Weights of a small transformer language model: width 768.
Each number is 128 + 24 x the weight over its row's rms, rounded and kept within 0 to 255. Layers, rows and columns count from 0. Numbers have three digits each. The size before them is the row's rms in percent of the matrix's.

# layer 2 MLP up, 1536x768, rms 0.076, rows 227-320, columns 432-479
106:059058156075161145168162116189165133107131119160121094128159143116128126093161127134158111104097185102154118151109116141113144143115131103106151
096:148099132093133165166162142107153156127128127171113129154145095184118166132136108133084127120108103141112123119140117096125108116125118170114137
100:104165158129135087132127160134119136115115133119145135148142120148146109122104129160126125107101140154125162132135131124116136142138091112152175
101:101109104128155157170114138142118184123094133119165125113148115166123154139140121133133103170122119167112104120090143139117072174111065159100151
105:114177149164140099132123156137130094164133091147129140132082159148115143157121094099106137084152124165152148184104155109090132095083130115074134
099:105133107103106155107122138135177124065098126119154142176082165152132103138122151122123099110138107151124152133122121088169133109102112121143118
101:133111116103127119144166126107116117100110123083164157156122117157103124127144132118137119129123149114145128117098079164085148074121133150142177
101:176120141122153106193149107094150154113110120120154125128163117171103129136122176116172129155142127103114134087134161124107098149155080157143131
097:134124074102109128118139135156154108146142159100122109136164120139134157104097109114128110100141098081124140148113093162188088115151121114144102
107:151151147135137097095140126112157164107074114158144124138115168127152163131127093188150125122176149155110136097116147150170122160117128121123180
101:153161164157139183161126109127110144092125171134121122109096150134075090109114117111115148149140057106131114133087140126120135132099125119146136
097:142118147114092159099158115156117132116115116160130141157155095121098101144133141158123126109162116127140157158125120125152140145117158109155151
101:160107128088121106153074207140115126142134132149136147154128098138112128113120131118172165125158142159103112104151130133110158125128142134108099
100:129147133120118110139125141138164087185157147152137163163073051152143170088148150126115163089139107145151102102143161145121102125151161133104154
096:146150147100121131110102120102160146123116118171172125164119147100110110117146136128118144110116162137078151116113115122097112130160156112094100
100:144142162146101108098135147119150135094121129124159051130102109103153135093115154085132147140156135119058113148111123155115142085094106135110131
099:148123123144147129117117161196137163115136152126120099122148142155120097071123105082136121151112119124112107082124088141108146130131149143115148
100:100140117175135138136106164151162085089100105135112143128132143118128133093134104120082139141144150142147176166155093145153136119128104167111134
101:149133130142148112076153135109177150141123142149108134124182145161110096145129135161135107137140123113063090162131151086093129096125105143110112
098:115101128119148134200134110113140165136129097155156144113122099115108123091150095162101131139124118181126114138156131134136125104120107132154143
099:129116146176140133127201140165094113132108140132145062110131107114145147163145126132118137115104113089136129136137117143115116158123062158140157
098:142114119116107143102156156174131073093128100080119147112125119146142142145148131097153110149129091095101098136123132167134146139108142170119168
098:172130103077150126083138140079137099108175121151117106186116119106151115103136141106119161103118146119136122110140107134071148119120101118113122
104:115174090127119157144148165099099139137157156154121146143134158131134114130114143116125116112113102175112110120112156145102150119086111118114079
099:091113115127132094140126131097117077125172122136122083181119096164098113153095143094169128115176198146160137133113106198122118143129105147125134
101:163154154133128119169194152086161110115139155105106141085099109146113103124110163123145111175151085140122114101167101111132160174155136144110126
091:148148156140170116083081161153109122162156112115143112113175113109160131081138165165130108133131082092139107113147113132141125120111106130174081
095:078135128160100155135111106133157161142126066094117129127109145125141140113131149124105119163147150117154135087175131184135091107156116147134126
091:122144093114132132131124081096135081100119145113138081131110125165126135152107139129117133125157155154142118103086117167126160104087155118121109
101:122169151128085124221144142151131129147103113117087114147151136166109139094140138134145115108104112133128141089127157147118130072144155146107177
105:141153085123142141121121119097136123133103141098105116135155112139136145155124157131114117124096172094065138109126138084135080129124103129130128
103:126175143135093114113136136143118176143146081125151116154122094157141139105197115096117099148159096092135131120107088119146114141100112139123146
098:128105117139145122115135074141116104130179145132170153177132159089119122127124140134106106116130136124122124159145134111122131143163126095128127
098:138141151137095167169119137141116150114137137129112085133155151116138097119114137144158139101125083112106091132123130096152163145160147171136141
096:150154123137121131166147144133097123175129152105129107159100142156125120152150149137118114114090164105098153095132106136170121106085139088106144
098:142123117099137133116119102133181124170119130115148150133104130120105110157152091100123159120091093109155166082137126152133124110123140136133127
096:130136135119118115121110101144119141148097103178094127149104111137129130130142108084130185137135086124173130090114147157175108093125127111173193
097:105174092162130153100184105090131157112187123111129114091117108139184157165120191148114140113191135120132098103132170118132092164158110107096181
098:124119129126096118135110115166116120157127105158137119140133134112131129141159130117149095131132128152133116124127152111138102172115091177164131
098:112147143117117156168142088108134116077072181126104116136097153145053167099106140176110107134148144137138135119103134146138088105110110132137123
092:147111132120112151150180108103117152168140085138144168122106099110121118110147176151149139123111133113099107121141134121153125126164117139175111
105:150140160099134118138128156120136158140116121141121109123156137140152104085121176108163108153126093088120132058130131127078143074124112111084147
105:092127074149089151122161152163158089145177108096140131130150132142128100148146129163128118135133109157123145154164087099172134132142125142109092
100:107144108140101102098115154171127167127139142143117122117125140126170119105144154102130145145111142131134115137105099144091144079153163098105134
092:116069122124108100119157123168113112098167107133099168167153123136128107092113138131126154125171164105161127123084129161152149116143121141109078
100:127134095092154122135112146176150089099150124154133102178128145182102110118158156082153115103143132131113108134055089147124136126130127080126121
096:119133106077121115142140118193117120084145093139096145089142115124138126128108107132111114110170124107147172174140129111130105121136150167124133
099:123119150120125127118115157163165128137153188129154097168078094092159129157120115136147139129181132108136151170163142092134095126122117100098121
106:145138156154144118139101119146136152082155116112117139139112091142109120136136115155110126086133084139107127176136131146099139117182100179128094
100:137121135121126128129130090130115142140091158148157169137125167156147107177133110132170125173134156116147107141125123147111145150103131098162122
098:080089120147158125131153116123114127158166111087155155130137065127150125153151134148135108118170107142098158153152124118143151122138112103114158
101:113161099181131090146131104129070135124083129142141137160131155114125126122117094068123156108162109142127140136131149116110100127093117119155178
101:111105140182146139128089154119171097091125133160119145137088161137125158111178122132200104129133111139127108130131138120085110157106127126153157
102:138123124126141131149124139093141094110107118132106161118150137100109173135151111134138121138115071185160131084085110161135135101110131116137123
096:111095125149128087103119084137118126098133146151110093127084139101120154109120131154148106143124117121108133171123138137175076118096123105169079
102:139114132127155134129136155146127173179115143163136130114137151132074119169087148119115141087128159166126102140107137150128115129136138114148117
104:146120091129099134141171058124111158142116142136151159148143125127113151104115101122150120128121110117131116140110128097129135099155170137130102
108:136116085138077113099182141159103120124131101116119133149139117099131129121155119155106150135148146104107136140119100129168116144136083174104161
101:119151093112140128111138139154139138135127173117109137137141148112117132148112094098108120123153125131101157137141078170109137104111120129143135
101:124089153082156129142167128151124156128122144143158153112115141171137160103137122155131106139141092089114181077131204086116123113114129120104155
104:162129092103122137105139115118089116154096123179129119111132122135190128150142089151105117116124134120130128079144113161168153154114127119108155
094:105118146093122083129136139141137157109153112097107129186116102152165129126108132145115143128144162151105107123091130152158137089089102149111080
097:143130108102157140127126164124125111113114110100125120111120114162136142136106148098127132085132121112087107160111112155088082144141143109139118
103:123148124119138152181140093126131109074119115127138080165074134118152121072146109128132113147142086105134129146153143110164145127130147121089138
097:116123152129115084132124151162099107074173148116146136123137127097073136165133138140119159111131122161091145157114141164117095187129158127110129
104:104188153141134082121123149124132110138135123179124166088137131115143127112128114080083115143109138154140108109146157142132139129105138131135153
099:152113138120145123107122107148086112066108164141112139106150110107126133134110105099081109095068143156174109114154098125126089116131113095134166
105:124058126145107128124199136077146111105146135137149101098115130081126135146147109077139101148115148104140158130159120127200109110148134113121127
101:097111086128136098161106123131174107152146118114160168131173138140120150075100127169119139127113132149145106144168157153134097190157085182168131
100:102161117126085126117121097111133121124115142087120130139112164147083114138110149133165136106147094137119102128079129162074141117128139126112133
108:111089141140119117131132100109158181119106107125126127130158152119172102130129133101108070112178159120131110128112145136133108111106121100139134
098:108125134165138099137080139124130173105085142128103129087101128111078118089094110140127135166082099127138107130150114102164092143153113160135110
100:189120138169100114118140136148063134143086135113121137122143131139146142125132133132134163100130168128107095095111113095139131106080119147153102
101:093092149098124142130160157143160145138167118137134084110139114098159133120123092156140135120143082151110086160132155141154121135157132111104127
096:160119132136118148141122173130122160105128142131101112165097135129132101136113153077125114138120100161121175148130139094130160134141140132127114
102:111076130144124194143126134163112086097140102130099124110133151135103141126154099123122100106085134077097155138082143094180137125114092138077126
103:114156130130152137143125136141160126157112106113122172105113104098129098117148158082157110187121137161163158114142110127124162129086110116091162
092:178158083105132153135142122183159148118129087134110135170110082124120128114150125123121103145136134111141128104109118127130149095096128110119088
103:115140168122138147175095112124110156139097143126114180120122134103124139106147131125126140177131151129131129090114144112138156127136092143105123
095:128102160119107125128092118194127119121108151124128106115107122151142113144088088162141127125132134146094105148110136105116127134100149111141083
106:148157081139114120123116127126110104144101066177134148121121116157082141134134126138153120126148087150117115083127113116125162111101124149101126
099:103119133112118131119106155119119147167052166099137110126108171122115144118116118158127179146141100126141150140173146081189108144155172138144160
102:135153152153129117126157109133146088164140172116117115093110092158134103142111079113083127069130091136098121138172128085129100128156165166109103
098:090112140102119153117103125129119092127094124115142140137109146190141141150117137112098149109153150078118102103159092086112130110141162131151127
105:119084151147087116100131153133106125104124086148119114090143152132098104116103126144145134183137143094110118078127066129122106098127140162106105
105:131133110169121118103145091089123121101122140101109123145119150110090145102121121128129114124159145158134142114120109107068116136125113154154137
102:079131165106105131132145128162138122129143138081129099095145159160127107151137097126105131167147167162139120147103102109082105154164130102167106
109:126134145123131105091112116135160131114163162117106142127112186149094126134176076156170134135098174152166126140165153151147117099149119139140124
104:105133153154147162139079106105128133152126107087141138146105106160103107153070123117134122130111145122112144190137125181140098142136120165109140
096:141096115168147112131133116082145132112121097165118123166102124141112161139154129159124118152140095121125129161154145126135131124135082160182091
100:127137116127105144074138119136144130128150143169084165089105120167125161153123126159144145119141098117151148134133117122077112157166112136098124
102:171165131125167124121144165113122096108152082147117138117117129109133110154161131125172085094104112113107091100105150137172120125109157144173152
103:094088121124120132132077113152154136142165129143109128104080132125151124131171143186112156127097156102099168118111159144138106101135170107122147
098:118143127134127115139161147155106165153196128127142073123124155125122098180144131121085132103114097117093136134100102101107144191116092162129144
# layer 2 MLP down (transposed), 1536x768, rms 0.0957, rows 227-320, columns 432-479
099:195141113115140143111141163153135132093160134133130177110122149107126112126120162127105143164107131157142108141135117100114158126142105116124111
098:152135110138097134127134066145103147160149106087172157089124079155125119127138135079137128130155151103172145094145127136156116119143118096131139
101:123149094144121149115075109111105109137073168083157088129146100125125164117098088151113145098137128115165180108132146111116157142122197083149142
099:144134136164122128135130108134076150121068116133152116106131148152116176122132143105097118156139105162151086131126123121091143095167131126127129
103:107098155159171158138129109115114152081140118170135102133132120156125133140097149120118079134151118099137083160155122101131180126137120081151089
101:122159119131133149103175143098156163162160086084164088126170122098090168125168111181149121131150163120122100109124101119129101107139145142128152
101:144132130087134142109177083105142129103148087096145123168096136127142156138143135153150187120119096130155081146169092132062139112150158085089157
102:136105115107109145108142112114153130141160130151112139158146133177120175132110169122135129143111150161117153171099168160111074084112115147163132
103:115105103127153105093137186147159148160127131174164144175100155120143142139115131150128132137111109100146153124101136140158131119124114139038108
101:130130036096163090125110120122121185150096107127124139132111151097145185133099107166125112110168125119122065126125133122135126154128137100144131
099:119133073137121127149117112159175139140134149126148147105166130112104157109093100117160158112101139135179179100125116115177117121140125158061106
093:123101159145109129120132138123131124122104109111063132130123183153120000137148133142125104116142123147121145132100159106095116089143132133148128
103:133098125131088145128159127110144122116118170139106100169109129179148121091120128137097120111132092115086140128151144127064140173134122162125103
098:122141170138122079112184174104170147107144113098157123103068110094106103163100153150126142113104113145105144108113123167143116153126122125158148
100:101100132120092135124131133128194113178167146156098137141128151126125161125093121136133116134081128146148152111141128139073152143172130079138107
100:148130127108086158124121154131145133088104113153103118182134105176145136108103164138107131139136138123136161136128126117158115158133120112163134
104:125114106153110116138146134152116141149096145094154149135104106152131155083098092117151155136117111123120095133147158103083118121159117151129115
097:124126149126095175114173133119125150116150116146108131163140105160127101142105149124179064135123121169123102164118132153140130152110132102118148
104:135136136126140145092107138150162115133133126189132150083126127158115163130133168113109076163129140119124159159104125149172120129157082136128145
098:133132141153119120123126133079101122136160130130167119114134114169125163113143124096130159113116112126134154108096069120122124129142168114167144
100:108145141119133118095151106137147156137155100078076139096061165136121093159119125121136129166112123159107137138135095126110120153148104098105136
101:135132119119132104166133112161128119150138124106129086138131102149133135130121141130102137106137103139160098123113130173107094115097098087091117
099:134137116152143106154154134147164115095115131155154119114095145133077154134116173115137083165118144134113166153077179123118110117148115160149115
102:138122153152091136132089138107104168100114153114149144091145133128110127139094134135111145104133120160138054149117124142115142103141160159148159
100:130162129156144153168128147131129093119093110140180146087153125148099127099158134082108118145112131151119115152132104125156140119090121131124141
102:144122130076135086115153127104110094101101121120152152083111129130150172165149111135114136129124152102134131115121116102130101080148128141138105
101:092121133104111151103134098144140137123165124116096133147131163111110130116127131159138172142129098163131148129136152144155107163130139134121168
098:136113114112121142115111154106150128152125096127114120121119115109163086091129103145107106135134113149116138126143150129066129123120143130085108
094:145123171128100125152113144116125134141112139124122110113090105106142147178165114118151112100145128138121127124126143120095143143169110109130120
095:111127094100154109127114131132115116081145083117113124102176130128135156129133131158164127141147137100117116130113156122151123117136133116093150
101:120111156166115119154123144157145129157095137138123151123123148135121131212134145134104150136106101172150155111146163110126132116118137140193166
102:141123082092141126134184108143151142145097154110157119151117133097124074117127130090091090167151142083175159138170099130132124121122141138170099
096:141121133103103129137161177127089130171123156126140125134124153113097121135156148123150141144128125108161118150179145122124141118131156178150175
102:117107079161103161127171089108137099088114136153160109159108158090138178150136130150163115135197144161135165156152143169165156146123144119153163
094:115085130140100114099127124114138167133153096092102120117130111084184203172122096085130120120101111145161133122096125093151140127118116110154103
099:161131102117157101186151107141181056116099128185141128143104135135138143132093171147163140124134136153149122128097114148092116127135116156146104
098:143137082100131120120099158161086102136138176167110096137123117157133137094160129134106123081142144137112135150080078114156115117136164150151108
100:135149157115130119138103140110131138121141162165178098109120119146136168143152121122149110142148169112115147114174124108123121107114116119148142
100:117127138157089130096100109113119131161111164138188124116123138105157097134160164132137126158120164121128177140081153081117125105090169131117129
096:076130129126099169091099152129141129131144103164134112109110104117119124083137162140125104165156141137129140137137131116135138077144132167106146
099:112109114129096130110108143143121126120162139133142138116104139095120112112137097108170168136126126162193159136150149146159127136156123093097146
104:155118116126105149126154136125126142129088109126128069113111099136145130099111140112178124123113134124111113151126127135145195157097142143144112
101:156107150108125108123110158156156142108116168135110175146122123121130173114114135090098151126133115169117126121119123118130155103125149163196149
104:092165143132143143102146149157149140142116111178162138102142141111122164099152157094103130124137125125101142125118124140130163168088102106099128
096:092123118156128145115137137122130110144167156139091139117121144115162123130134126114171137077106122079151098143180114094123093122107097131088142
098:169095152143134115133120124160109151107123164136172125134115139117131172113136153135109110139182100118120137136145142155116100150125115104126137
100:160118166150118110145083105090119103120143102119067104101121095163122108165165120126142107187142114087112145130121115169135139136090133122125162
102:059142125155126135130106088124130114115114135114107098102146141106146123132130148099084143106082153142146142098184153138125126166101143151139099
103:134145072110120088089135141173122131128124157107130109133056134100122156166136163145134114152153090141093170129105117184132151140159145106064139
101:151131136103088097102125137129117134116147102152127146128129123126118119136170105095128102132163126172167105137111113087153122145152099129117129
104:128176145140152145128140115115167127201128116121101115124147109126128156138141123139102143138143117102085131135127149132122124160139100090123177
098:155147093111146146153138137118159123127116122125111123146117131131147167097153164133125101108109101110132151145154121114135102174139141149103123
100:127139145155184117150072138120136133166115130184143117068118178125137163177117133097146125176112125107143148166111144145108076120151140150118136
102:186109116128126172107153118126133115121107150120123132182152116134107159109139098141139122124120107168100191122101135087128108139127112090128115
097:132142098162104145147138125097119163093121133103127129121109161153085136149117105128148148107102133117117126118119106111089145172112118126111119
099:130137177174144104121101094140113145107157120115121134103144135146109146133124169127117130098124152110167130127125105087151167110129161170173194
100:135094145089108105115148140094112159127105152109161198132165096128114111110129127127161107132156108142098126177102096077133104130079129129166138
103:109134127091136132115181123084127109143136091126155134091123081122075129119115123138105159124139136127055153177140125082163149082137173134138099
102:114136162147147150135079130136161117089166141106147104124149095095146095148122148133094137178135145131150099202124123169125130090143110131117137
107:135128093124076117144106107106119107107128099106088157124141135133151121089147121132175140119098121153118136148127144115107100181140085124148109
103:138095142097129133084103140162125137157101096137137117156121147188122157121120107124134162126112141101083107088151092095142080146148127120096121
101:117119141124136088152148142118105060124139086063188143122135127160126118135117113130101137141125094140152083138104126151108133176171177143109135
102:118115089121167125118102142113106166118100131137100128086133181105130102126123113119085139123101130159108174092097125121153132156157100134139134
103:093137108123122122173127171136105132153142122150147099129137143106156113170125163104134109133118064143106131159121133096112147162120166133111093
096:096110139155125147086175085136152138157137106097156131151129140111068089113106142090179117097130129169124135124133133126102121121142099116142140
102:154161158096110161114135134109162142116168097153104110139147125109128144155119131155113136134146140127126142107142168102185165142149133128138142
101:117134147114141140087079126156138132091115105136134128101129119121095111114137180115114138146105143104168113153128091155130133147078173124085130
098:101115122136158115102143116118138122131170160143115152095151140124114118138128124110131116175145133161132071111151157096109103126172113111141116
103:130137141133137057131109073147083139178162184149132140121151124153167146082120121119153124111119129141066145108106062115162148127078137147098094
100:155086111150127131139207133149130143122098136110101097125123142113141179166127172141126174159143158144098138087124140167108131134155126136103160
103:128146150132118114133100099137093099140104111150128077146129104129108110107156119098179098117133141127135129178168142096146107111160106088135125
102:134157157126150110122169102156106125120115119103148130138120136119089126122106141137090150106088134103146121149135113121107146143112123148117113
100:106161106149098190108115117139116056117138134083146100127133141111175117129088171120094101121138173142116116113122133097113110112089132121143160
100:111097147144120106128163153088171106155157089142125092162139125111126143154164126156094137099153105117134136121150128113165123101116162143140167
095:109097100076144087150133133139112131122128101134123151074136128136149109110124101131152146110118117141166127129108165123095097116106149094120135
102:091161094143130124137123121117130141160124108154140155147100126088125111084118137104138150161146172151162106103138082099159114128137115110144085
101:105096163108107118113149070177175108152088113162122135140145107088162086132124103168140128154114170144130109098112155147113147140099132091105167
093:115137110121118108114116114075130191104141103102148120165127124156111114125124116120138142140117142159145164073126143124097142101144081148102117
103:104158109136147120098157123094114145104118143109101121111150162122124111125142148127149127102112100087077161110075135164111139094129104124120107
098:111121160157091129095123123130061107117089146127131097090166179119113166115113148161121105174115090160116115107136077090108110155156155117135091
104:134188129162122129119122124121114136141114142146165106148137111131141155144100135150121151110149115122105157131177129132128106156110139149113140
101:160069172131156099136170155109133157147136160127119112118074179118157122122113154105069137150161112124127100142137111110158124173140127109130133
103:095163123111182097151197112105085093139133113104140150135147089100152120186152115133132130115107179120113117157148114067132134148123128114132108
100:148172149093131132115115138116150103159146072089126144115125152086157166095149145117094109146103181147142128163112142138091106112100136107146088
102:138099167138078133141154142148113118164126058128105161153148153124146118145141137191089179111111147094147139172136136144131161116096134154198131
103:124159138147107164103082096133135112122179163100097143127099075117090138108152166089087074158080135131093122108113173087098106092108112110112109
104:089155132086134107085123144110108128108149101122145102119132112132113170143149128144149183119116103153113112156134143135115102123149177121108159
102:146138122139120110144163105110156123156168146121112130161127097125121139149179118121085102130122114120133146134141108123129116125130130089109134
100:125149140119103116147137108105149154125085125112126109117137114111118177139132113121175120132132177085122145168093117123150141143139152184089116
097:102123159102130112159144102149140134134128115081139096096102145127146086145121166137125094083148134141162158157121134115076129126083093114100164
102:098115144146164110128125075130116130165100171148158137123104132122097174133161142147074110071109105145137135118109171157122115135132136120093143
098:158110109086134113127147115109138129123134131121119131132139118097107115136157100126108148113113147137153128112115181137101156171109089117099134
107:116140134127182130094135090149108102102144118159108106103126150095126129107129121162159135136126155122129116109133105052151125125121135109111156
101:133125118101088150130131137141159094119132101139125130141160100113119167135128154113164118108186131145134135139105140118125158105108084137122129
# layer 2 MLP gate, 1536x768, rms 0.0726, rows 228-321, columns 432-479
095:096143132127076122136104125154085147130150139185130155112101109151121113138121110195145112141127129135159089151117088090131116174144113144134135
099:118178112141145109099106131144121165119124091118105122145130135097142144131115125147081154120096136157152190108121150138087098126151121128090148
096:106110149134126132118105122172171108133112121109130142096148144147122115131139115149176152132152124158133146118156136122119085098114087135108140
100:130150101128132074151132143162132140101169099131166129122155120113142124141146102102138100128144125107131085089130107085155138158110074129152095
100:139128127133187090130172147120113110169134122166111153123184083166103154146153130120141085128103108112094124099152120147107135168153118124131154
103:169115159062113133106112161147100160138123114118111136135130152112084115148167150117154117083131161138164132124129135151081114115142092126147127
102:093079142089145112114124101138147104119163124106144113120117155139093141131089135167137145096095130108112171106114117113118131128123104124112123
100:109133076121127154121119093128157192106179157139118137123082138111121131139138153122127119121154133160192106167172122094123142107122125136110131
104:103124119128168089171098169100135158104125117130133147119156122085113101143145167159087120141105140128088131088145131130100137110119096139099130
100:157124113132125128158118152110142099141099107123102125137143118109105134155089110117162159106109132113124093130131145086167159126129098160111123
093:120134098133132114096160145135125122129106164167153140155155067137114130095115136137165160133141133108156134117128152107142141134118138158140173
100:156148161170108125154097120115127173101148132069101072145143171109164108133142131174152119097155110129112127173122092147151130171133087145129091
100:095108131155119129159161162141133140165125159131117104060139145130122145168152102129115146161108095140122127118151131128124148131113137108119134
100:125123112115125091158070148115111131090133128140129143120169100134123111115084167173154116192172126124174138128114139111158112114112144157136099
103:140131148172155160119121106117154123167163153153158146117123135145127142173147155112146098104153061119171143114124148095126112146111164081094147
100:113105154123109131167125108118160105102099124148136113102070076116114129136130110136103139100137149110141111137121126148129128118120098166142150
100:184099148165106120142166141151122147113111132108136171137159129083139142157135102095140117157113140132124166105145111123145083108134135165119139
100:103157121154123140092129147143089117112197135149121133137067131124133188139124144129171120100134105102148180152090136122119172142142117143151108
103:137151119108104112094157120059138118115081136123147118132131138100116134113121123115098111165121131113123100155158140128140087091120131145135115
102:128142136152161107117121124103162087135115103129134125105137101129176106110096157093068143112105096110076158115121134142139103104098127096146122
102:096159109152092111103095133139143087112145144091152155149136081082108164161127109134103117129088154164111126121105123177150128086152122124139146
099:145170148137104151123176143136147105139112130142108118111128146120119129086120161113144114082114134127139136147140127126115158126124121164108134
103:139151136112103132144106134159156099139088151128108133094141115127131125123113165106170117110113121114142125156133146115127107110131119096158150
097:167097136123179146131162142134117117112141138137109130152149114145129083110121097146114122145109102077138112134100183155119147143153127133158150
104:131125122073129151129103117053157090137099197121127117132150163115128121123132130158139129139133123085136151138142152162150129136122137103129094
095:109146152105091101123181162126125142119096143122139142132063122147124128096141105100115118115163156139142105105145117127147165081136119118139171
098:114103101120099062187151170134131101138106114148104152107161104134136108151157138103152160120115116135116115104145089132119144175076148140123093
088:159137117156147109115103096129135189116099154140114161131132115122155105095149110130150173143114108115113160119106114114157149114098130132107114
103:153122120136118140106171148100143170114131162125105176134146128165117098141132140123106163118104149128141111130156098117144145147144147148133116
106:121102109084145091162097088098121068163177076140148119130149087126104119112169136132176124134151100074152122138103098086132109131131129138177119
101:093086149135161153155147148134158111152126084133105115102144122112072127163160096118139135146142161114098167134107112117148171106070097125118147
096:093078100141098144102095112145118094146142143119150134137155103130123138155124158120165106098103108106162146118164148127107141154136100157138128
103:149103130131104091137124145135138126158157145154128129151121058127074097121138150117113100165107068108146093116131089112152129182112142140091098
094:125130129135169107132101121125134072125163136142145108107196133100117103135163117127092155149142105171138163162130143175110154175128155106176169
100:141133126128105115158160133157135106146127107167151114165132123103120132111103139129100084139136155127169114149148127123143083132162120116094111
094:131117149140131096116125112135186080127133093139139079133091162130116132138100129088132125157116138134138132146107119140148144096111119121144147
104:153106140117106116112125099085132158115127143140111153149142177160143087102120120106102107133146134123140102130110137109092142110127151146105106
103:161114115143139082138155143111163172115091131163120144136108144101104085121129134112133137113137080120110103092138099113072090113124127122095134
099:142116089137121125129119111187161144150107091122157132175143118144125134162117101095121109149129130125177075089135137126123110158103168125120094
097:156090097151083103099140131158168143133131098101092117170154125124135132105142179095119095149149100115126130150102107136124078114204139209101103
103:153139134116152148123190142106167144176167125092140139112124133175149111103124123148118145148162135120101135154154142120087099124137143086141125
107:111127142111130113067126119140144101085139150100137114105195129141095129151103117143120069116088120119089135123092092100085105134145107144114098
101:125145109136088112120115134151116142158081113111134117111091110115142151139113133134140059167152139109167118137127098149141121140095142120115161
092:155096114147129147147135154154126154132147145152144154107127148150132096155124128111196143129153126130130160133113136110092137157134142128111130
104:149150145127154104195122158127097127114133133148149173119149081139113146094152122109089156106149139154148113152118143098092132128122159090135130
095:168111119169173120144109126106149119123130154102152119102130109119113138143113102094179156110130155141125161160129074082118096128113132112129163
098:149122177094138137115139128161114115136138128135112143117151177135147114110129127089097132134131158126105112094157083120111129120095117127132101
096:160135167116155116106121116132127151106114114129079129176129160148123118142102097115147055110119131105129099113120120115107176106117121089109163
099:145128123115150109135115098097198071117117114144166153110157068142141124110134101094101139129130119168134107102117114120117123094159110089107126
104:131169097136162147146097148142108140133097146125162120134165167134183081144116132099137104161127110129108138148115112113122137150125093160123128
095:107149112124101104150156145062138177110118152126144165145132105157143095112123116135154130171132111102155137109139150072117150061115106167113125
100:121142135112106164152102110138103087150140113077112093153176139148087139142149146135096131118117108123142139119094116126094140108135127140087103
102:152131106127139150144119120149104105145132127133136149127131097121139122123116171129141115141092156145174149117115144116123074151118172134097123
095:136131110115123120118135157115144133121127101121123121129161171111097096123106136127131141131133133153151153094109128133122129152141157140105127
099:138084127095104107088099154141153168105136117121057109105100061105137164126136095137121164100116086163139142149126149153140131100142156134124115
102:061130129134123180124117105129147104098116142138113092154120140137125157130180123129114143089148115129149178086144143096081136151190139127102181
105:154146135105144132102140102144153145105105098099119124099102140140117108099132163142149081125118123159152131140115124165128134127153127088092158
102:138103094167126120091088116089143147113118133120081178144160087122109158126127164095154157150115152127142138106150151122099131133178111139114128
107:132109153147130093128136122112133156113117145125110138138170113150162122102134142152137101134138081158129114079152116113109150132114098122110110
105:117168127146117159160111178124141137130105126125122130074159163149145159128123126139117151141109084167164146149111121139120141156112136127116147
098:115118120099156126133157094139137117094151081145113117127139131140072132146112139098115141122166153142158119147136116073096143154130112122112135
095:108099056109099139102158121145122098127102133125141121113088120136119125125115114114127119114121133149126152122120133105168121127149134162108126
100:088170160148129119109093129121139120141153140113118124143122158109117121134134139136104119124184143134106090125109149153081147119154094151135143
096:132194154122145133169131139082099115132112124083115121143146140126104140121131119101089115105064139145123126114132131101104100140122153135140135
100:100147158124127157121075093146129117140122104132144169094091127117107098107132124106086099129121139094148088082141112146123127133151145139141193
102:125076160121136123123131146186098076117168192134137149145120116138069111104135143091106121094144127074124079170160102178097123149133195109151125
101:101122159158103128137139145115138115129175113099110091127118083093098163117114165144124131125125136138191127109142135144098103093137136103127150
099:107105138173154169146106105105110111098154125102093101142127121149142131190100114138126096144118146096120101136157105131133112140151151108156105
099:104110087192150062156143125089153111174114138135128117140109106178126106134107148080105122142095107133119121096161152121132103120142140098073142
100:107133131145110150124143086107098136110127107127160168151133141093128126134172096100153122134137136119100134099140155124107092136143113101178113
097:135079128117141146133169113120159139126129103116137147099126108145142156136154139146111108083131118165142131116145096105114126157122153113103198
100:136139105105131124150175095151176139128172144133146125125133126110159133129120113134124083152110123142126116120108094139137119131155119109118136
097:139094133106089114135113114151112126085098113134095098162129150123101104150124112137127149114143127174141127135118141128125158132154080104132107
094:158150088146165139144118145106144107106139138153107134143126110114121092169150124083112113108108115110109161130105133130072120133116062139167148
102:121111164096132142131125106101126119140147121113142132132134141174122082143125178139146093111088075164144129147100079152169114129144139109114167
098:118163147129130134140093110128110077129120110116144124099100090114088110132143151151175130147117114186157146120108115169130122150077112126145158
096:111120163124151073144121156167136136089154146116079122151121150117104146115080161118109176100150120139156091130154122155113086124126165105128143
109:163095100123128088136152164138127147112154111143145137123145138110150106168126069142111145174128125105133114126122081137108152112145170125119111
097:101105096104149156097133140104147104143166084161092107130071131104153105146109084121112153114160127180160145176176142133128140095163101145140137
109:068090132107124166140114164138146118092147153107112104141144098131127105125148149161111122123129137146133116128121109132134122135137087117135134
101:121179101135143159119133093089131112108130108211122201152177108123167155101140121101165114144118118135152121149147157135123106165125138120132140
098:110136128138132149083100094129180135122174089098116118165135156130110140138153107135178141138091133118161118119156138125116156154141124125132149
095:109156073152143099161088158102126116154139082153111144110107165088121102097172121148186095105143163113151109134151090089094166123100173132119120
105:103065136130131128105092152153128125099083130098076108106146122124108089125104126127147132109113161127114152119105103084079122127125161128104138
104:144180126106128133128151151129136126132108128091129149135105161155102110091140121164168107137143093130128117123123089135093133105130165114144129
106:148169121150131121129077146109116109143141113127096107152155163158105116107113169133116137114143115124144146149108114127129155096136159171159154
107:115127163154139128120140168112132120153147106127138109092103130125110146144090157106125130118148142132088098116185112112101127156142133120151123
102:138115136130140129095143129113125137163144165112177186146146180077147140151095144114120168120110111182135110091152150102109154116101121100114163
095:112093124125184137146126141156100111171138103147131117142168113079115149159106099121132133151140127154132088168140165092155147126110142138166092
099:150136122130106127106142119152133087112106110123091190138098117157133129130173133120154120088150129172107109176087139135123099154143147154152125
103:094139064144127131157121129140117136123087144150127155131120143172091148134103138154145128124111112108181159111152097157140134120139146158166134
107:121104104104147137137131122098144172111125149103170064108143163135109116132141144117120120150148126111140124117126127104147128099096100101131124
103:137138078106071104087134156179120123147162149115108146121101121141116144124115123143119128155147090099149168105149127104142155129107104110140126
098:131094137125105137080110129094154096113162133180175133085158142122118147085133129164139116126114134103136133177138146131149118145151171156134164